From a checkpoint of a small transformer trained on Wikipedia.
Size: 15 layers, width 320, 4 heads of 64 (2 for keys and values), MLP 1728 SwiGLU, vocabulary 8192, 33.8M parameters.
Architecture: RMSNorm before each block, rotary positions, no biases in attention or MLP, untied embeddings.
Training: a variant of SOAP for these matrices, 861M tokens, 3286 steps.
Each number is 128 + 32 x the weight over its row's rms, rounded and kept within 0 to 255. Layers, rows and columns count from 0. Numbers have three digits each. The size before them is the row's rms in percent of the matrix's.

# gate: layer 7 MLP gate, 1728x320, rms 0.185, rows 301-314, columns 160-319
# up: layer 7 MLP up, 1728x320, rms 0.18, rows 301-313, columns 160-319
# down: layer 7 MLP down (transposed), 1728x320, rms 0.163, rows 301-313, columns 160-319
gate301 104:117110069121178089192141111123116065098091161082096113103103105117095121107170126138158141152140126044117075185083142102184094161101136118125134126066125099143120096133099121128133109157115136172158168129083123172117141120094120112137148173118144129215098189140149119084122134103101131073158154108141183173081112165078205120153156170185150095121194139107073132090126074112144111133129135135098129094146124129110161157166110110127118161112077128061138097109149148164145125170124120
up301 096:070102133138125109114146129135166104089061091072070129133067121112177105135169093095157122103156178154142117154131202128139108097176111143119185187131124142152188149066161097123146104150115090163159153151140131161157124101081142098130068161119157170145172159130119118040165184091131173121162125152141123147130158161127138104084122150124084155109168168111166107114152147092149107071119115102102081148102133126164080116042140106136098097098134078137168119176140148129118080166116132
down301 099:106109184101121118169142039145135127163090120135176129103099180131187139132099111135140100206130092099127163154144180116172087150120166099125152135093175146094171127095107122138159132130090157164140156144153166091155113133142104105149151158113103189110142145156141164107079054125146169146126132127087110107136095171084123102144098170079131117101189173129133075090169144110120136150108100125111123147123153152116133132122173071098135110087130180116097133135124164078173135110135158
gate302 099:108142085166099122136159138072187130100105147127144106133171166096114040104135075132066100152128135112115127070122176075141064091132147103127088140085165092131173153156119104160159160190109096137170092102140119141129110116102083098125132103113174091135155128133118106138150121123110145120075086128069139181127168116119131103158150113160171135165128138136186080072049123110103165121133160090080114130124136114178066198111141137127103151121160142185088152146096178118071118163174151
up302 098:195107227152119186125115166092110119168154099141182172114100146110133094133126132118150121104106120141101120126131143117197147128180119145133108119161127100233144141129069132159130114105118120098118088170147196151112151146098107105105098151115135164127110128162087168098034100125130108120092132107130106130130139202142118097115169093066169184132167199141128127133137124160158141120134158191089175074136060111150193145097153060088122120126123089146175203147099094114122142162133119
down302 098:143108148160109083106155141101120097158171108094079134129038160112159125076137127096122116182084097156107118108201138129146123154128132074112125132126101111150160158126157090065107218122156127160117173147096138122144083160173126164129120146123121080093127133143145132118108180123130077110165168103128151125087103124170146115100103138080149096089187072188143123137112142106137125078121168157137083162118108047116080150184144115152098127114151071135137134189136112098067103075151058
gate303 093:130147129125137067102166151157117073078150112147115126159147128123121122131131171096126122129086114132096119151106112156121074067164141130206078066057125122142111096128081119117152087162087086136172113176110114145140140098171142105099139132144117161123169097108100094189112115076123122131141142086146106124155213093137125163129094151090156124124154096116134120163164137109156136122112114145125142064186084077091149143168094079115111123111102145140090164110114140150144138120149097
up303 098:111115096141099111113240077150149094111125126178141102132122119175100122102097089159157123177156111102098160150105137170117095144103133105064112192162151151136129118059107113169085154169110169122133111170094076135178120108072122156114087200148167144125153095140103113087164141087121123077142119120113138077121179128125117143084119125103070133082121170093172163151142122130195160168130103178143147099052100105102132100056075153145136128124108146155101172170154088132147177127135127
down303 097:148152103134116115111086127107096169113137113181147196144081174150122160172075143137085145122108138079109140103091131110140113102193137115105134145146113153122149158095075115118125128133112165106118168133145088119161105128064090153159123121186096116095162113121114090129128090123133109120133111175121094184120106128116142114093147138145138149136083088092107129158132127143178130106146186081193153125099032149142130109122111118081194107113169125110147140113131148147106138068091101
gate304 102:164144070096153179107151163080135169147124163133156084084096180111108163115094115155151133128165161122114152102149172081153155098103186114074148091137045155163121109027124088118174146091139116131135150140104162111178126085188123069081115095178112105125096043066157158111176086181142124144079132105166167071060166147172127095150091113082115174131080095115112160157136146088116113078146119158185137128144123119138123122037124128138196147119178120162173115155122157174148095115113038
up304 103:091135131169144115147129149117087086138139119189115147180103121162119154092125135098113165163122179134173148107104103173101090138167116104188137132093143053112153112108171128130175159116117155137079057098104130155101130127145127142153082131075135088098122144161166103109127158073100159199152161131151168136123065120081147135105127139149102114157113156109132165129104095151103140107111171084115164162098154157122105083097093150089102128142079099151092167094179105109087148139129137
down304 096:172178132135177099136196143120133210158191127143174163093153154135127137146102174073116106097164145107171119121119163097129117075127140101090170165114132134070110128147143136135080059083170157121105089204150159159094097073125123112123159165157084172147127145136091194133117123155110144064119130095118095126102180116118132053097089125091152141187056149120112160119190130085133130151153092101075153154127123193124101099061117080086160107107183158071091159127140091103113139147102143
gate305 098:093109134094134193093127129080127163156158104165114121175135136118165093090109111171100112095170125110182122163154101106108169134138105140079128128190090121063200107161130112087115103126144143159135108163148142124133147125166159107118103093125197144119091133136159067118086137121129130191044133150119095167171148125097097131135072103151185136149131155157127200121086127124151060112107124092173126124131172064177097234157172137161147164122138087154083147158082111169136087049112093
up305 099:106118136053145143087135084112190126148162150116119154125094179108115116068121094159135082151117070184166061156123160105160116113113134119107127158172123138066186107143094085097113201141118107195131071142103124138103139107117107150167148120140136092161146118120147095138121148152097151119101167177072156130077153143163105145177077066095163138158132172148138146060104161173128099108161132127130156150119154111180100165173157127145140158134153112177087131111155157149114115060153141
down305 099:102079082121113112070147160084091136148117168168139154139175155114064050129130095143143180153106103166141123116110152167091128116080143096085085115159108160120147115112084116171101173116066098125117172163160146164099149116143211149032115162127158127159081166120138108175152110103111077094175120140104055158138113144085112148147101114101102195115085122109112090149129162102085047125078054121139139132143111150133114114202079141097103106117144094097106157119102153137142092169067120
gate306 104:138128140130117114101142060139124160141151137122116183072106076105072115122139092154176095121126107118128140129172120170156129189077110114148061125130114096105148107145148154153129142205150111233116151194049087158090216140187122154105151131125058115076142119120135188098132142152141120059133076097140139148136148138063128106107197122167138127143143132155113116147095150132141155118133054137180126106083124123094139091147129123117116090140093134170140129111127169139138151164091083
up306 102:173137158112149127104138030152157157102106172113132135118152125080122123082142091156140126143150132101111148115099165165130132196069127058144060111201101127118159102120109151121101132178172185182163120164133164169136205121147130091157206163128094136061196099092112154134117068129156118112093112078099133102111155185093109109116119170135154134072111117182094146180079127138171150166137083143105140070105081134070150117138096126111062082128168090120080096171142150102146122113104077
down306 100:126146131178166020078037073145154136123124087188104103106080076153173102113086183141125181136129126081124117100111069143095115136187175113136096134115124127152099079111167106178122118062118204149161080123111093143092105115107176082103135100106093088118106169137092129085158172135101158098155142117142104113159098059181131150158101121143096094112051112133145102131141122146113116109143108146080145118139164175132102124065136133158166130089155129164135129107120184159111116155126120
gate307 099:088106135153161132133101099091096105165153116146148124105109033180157170111115133104155049115213142101097143117141077163110161170074131124098112125171174114130165122139096099131110112144090161112122161148158130167160131061141095135139148085157146142190145145098105087146192059099179167149132164090105114122132148094200126113084163123091129109129144187169098132121098127107140127117081100119144097132153102092063093164177027101151192101126139157146076073159178136133181144107096174
up307 096:116147075121110147138104089105163175035095130069149077093115133104099132139154110139134153090113097105153170122138093140160099095131100165105183114106130157137062153152127081153169111121134139110104199160056167082111077178111116130123168124126143073106165158125194200106091156184094131131116147057119112129117058144161164104163114118133129119069139080137149103151116109119160119118126114094170126144169086149199138062130113153104092111160103073127186119098166112158103091120096159
down307 095:158161125163120176136113087162099114135154125160204130174138105182108095102117160180114106141158142075145067096162093175141158128110149129162123131137123122079090140077102111181122098129099131130190113091136213149193110100120151150159107156119131068114110142132109130136133115071171150114148144102075116132146082151122141138134164126120142135095174113095124106131213122105177146120122056087095044092198186161080117140097159124126109144112142156103113094081102130123166138145135086
gate308 099:113137153022108131041086130140115147101113117080143165125127072085140147112157127132131165073181085189072112126113178092109101130117154064126125163104086145129150148155107193133099124140131216094175124123175151138144103106167126090114132105180103134092090130132129132119155204138179176167172122061120061101114089154118120127216126139110126090160117157103127104130156135133149081151105105069133134136132167132169103136149136117135150131143127143173122110109206185072127134112140107
up308 099:165145110085153170117119136129105118110120131130117141078154121113041098067135083113134119133063087200153152152128134121140146092175098149143080130084212156195182182142150214093189120076134122128102117156159110121116093123166105094133117147108178075112085127110115109120130099119183139079142175127086102091112132107077142163132190092141129163168178124064118111094151150132146113190137131134099089083105061159116117198152140149132078102153130099130119134160130136109143155118117117
down308 099:167134124162117095230087141171127127143120145195131169077140193147109113142080083108116113096093176102172123100124141152091115163132097106087067071186159139146109140103143132143107131096148165097120120143077116131174157091153118159132110078133112061100104112086066081149074155093085124132134114203062175120146098203111159095109097159129098145120151097170098118109147141113117097049098175173139174171104154110158154194080126127060048105146134129152127118105115097128121064086123131
gate309 090:141160065120180155134113114119206172117136081103133137168157164142104180176134130091116097096193132096103126077094130138198122148171116178129109163124114166132166081115138132074185145066157128106179096172220075168114098081088091088079102166119160120102132155090124138098112180140180141138064123120127109117093099131121151100139146119155092141070106125120132065087126062109183122196188057128121146081090166149113122124211153186115121108112059097139078120187077201118135168107133100
up309 090:115093142139162203150129139133055188115113159114121129093116122107097155139131098193156086134142099120128129112162135195139144127154104134137107105123105125129144069143110110117163166099184124171104180127094130137170145154111090144193117159108165160091189127121176153108050068123100102169149129120147141088089077131061132104142134098143129117126161122131084140135159104115065116105104133176093052086132133145161111095060107093101187089162135146108184074172092131123143104095109196
down309 092:114174147142122112072095107114209094118127117126117105110137118058109104115143129101098103114119121159123174086156078082172147128108205096142099128164182130141093088135115100145093171136132193148122163190154115123082062059079162059151160117140164066126122091147147098090117140114118153132130108169154175117113081152133154140118095149134141089142144122151090116154148150117147140074128150193065156153132031130111131114114107162116126159082141160083086084132187129090139112081122064
gate310 099:159143109150155090143135124121125119151099164127134128076147134157119148130136125203115130144056170109098134152114178137121113180120110141138124214109026126133060128155148105133089039177117130159130189125133159134101115110068109119101115139136077053172131179127126109102083171114163113142193118120200154211073065066161139163126108142121161076099168156096121191113124087166108145140099105087135138146119145104177161104163151112128103125128191120107113071093100184130095182116151137
up310 103:105120179094086100088177106197161150141134129135141193075074127150192126130064067178146104073140111134101083137119110062130094139185128101138115178140111143109092100064141164125129109117158109099130137167138176183127112170099118084119110141076142148133165135089142098093070116071134104176126110110129086110163124091083160088172140170095134157111046119172105134163158199085165101124106141143154179101105134129123119132082134093153078117108110097120213158160149139138117101097102081
down310 098:102131133140160130114172093110112163161124107153165184181147181133128130141099161091117152136174095107060119184112173154114155214146132227170124143082166137104142169216133124141097097119087165143112181096123121111172125092146119119175163173175070132109137132149177112096118165175177083138122111097140134130126168148122185177097110214121110056118193145121144124141099113100122134148086124143139128160148088129117191130204107155176143145106143142075056134098099135154123146146154113
gate311 099:154118140162140111110133157147101163176181103115152156057133097109123113092176178120095178165133115093095064180120127137153076128100120176154141154138089128145076167133105124146150099151144143101144107182152154083155081126164094191095154139132130105075104087141120143159158152157107158122161053103129106138072144113085097141139113127114126140189092120154071190178128109166126116093147157082118191154112159142108159166201127116150138149126100136131091122133154040145157105138114097
up311 099:137102127087111143119173129095182100127149085107071111114135135132145151055146093091114192051106155128096084151142108169160142155127116161170148129126071141152162149093102177144091074103169085121138150111117109099123168137097081099111123091108163114095118137111138140102144124104174101156088136174111087122121153171139126089069159127128160190176107096113144174155101129094121129134198144227180113118142159151142047106149093059152012097096130150120131105114152101157103178109080128
down311 102:094167132068043109069093120181141067145153133085130067171126104179150151090153052124146148143152129096118114084151145057124166052152137158109144129104189101130179119137093073161164150076158126184171105109102102120107118110063123129112063125100101170168141149134134124088119058062104118114168107107185185081151160145130099106105080090139115079157142173058133110132150122162142140135128154098098102152120141137131126192076116140142120139149195114094135145117110145101090118117116182
gate312 095:113180142183114107133111116115146134165151067159118205082109164116098132182162070060122130148096156106126117109105139136141134055139152132138139078078079110158113151184097117110102135094078109166161104158122151064173144132158188127007128149114108095094083114091131056143117135138151108145120115097126131111136146125167162096159084102091148141142127137159162078122161111085127128086143123160121148158140132156171131179124061128063149204121146155150123099122112095110127212095117114
up312 094:144127118106102139170107158077098077123138191106138094174119111120157131138111118124068143136124129157134161156124090147155166122090186138144228148104140131108113135129120162094150200138106130081112163100181141144125109128159123078208138090147141107107202122159136160170060133122089162104148157215125186124113115111135102083111083197051195192075107084184157106211155164126189138197094108147069186067139081116100069137182153137134138109133141117134191148124092126142133097131085142
down312 097:160102119114111135154131125109089132112132102087077161066094054136150127074109159078097167114144119123101129209108141165161110080114159114148150199126150165120197083126159198165121108122091114090105176174105195151072116120123132091116141142114142142143133172124150114099162183123168126132191218146141154120107052173174109146079109155147125166111157120089146146136210095069154131141123080144096132142115099180150161083129091108115141116130099080127137174116133143158122174170193087
gate313 093:138161127184149170140081134124172123176155095043146073156173135080131144098125077098094086139122131109149132157081160122085123132125108109104169177103135066157135103123115124113130101180130137086155105124138144129117179099132112082194113145157069174114135119183152161118194087122107127129189128131144099161127095076059171088131114161146121127190104140142149113127115125122187115160051123069189106092145129130150064155129085096172091106113095092168111128145155095140144121100144099
up313 097:132150181115107088223160071140137140146105135149110126125121125076173105093143117155124169138157180129097164122164100190094147145113142147118077101146123108145125174142153088169125158137057123165122043076138133099183160144148125113082125115120157097126117132106142113139137150174152141169122109150145106107115129119174094160120148071112089161055124137191112125154168138144104117131143135165105133175106127138120125070144083186101096080128158161131119090127084123094188151080117139
down313 101:132120105112160174069133157126128163129122125063156167123150182067135164113126124167103157085106133123121130181134083087097170126107134139135141044161101119132106096116138119083118101143111168123091102126146139116110089141094116113138147196167078105148109136118123115168203157152186148157135119146089158148156051094112133098146109075084120116123123165153094138140127121147139141108170138126147124103110112125122103137122154091162117090071071117125122120113100140074161145135107067
gate314 100:106109131158165145144124142078064113146064096154131138138082132147096076139129130123151129122102124124152083119216145129148120177115112159091114167120096099140124127134116092100177070134125113121110082091114187198128129151145121134114167125104097073082203147108106108135155094076153108157157106142117099153126107127120097131169189149109105157152139187162120148135071109156068133122123054139096078118172095121136174145163091145136121109081077172156153154105149130171128096118073089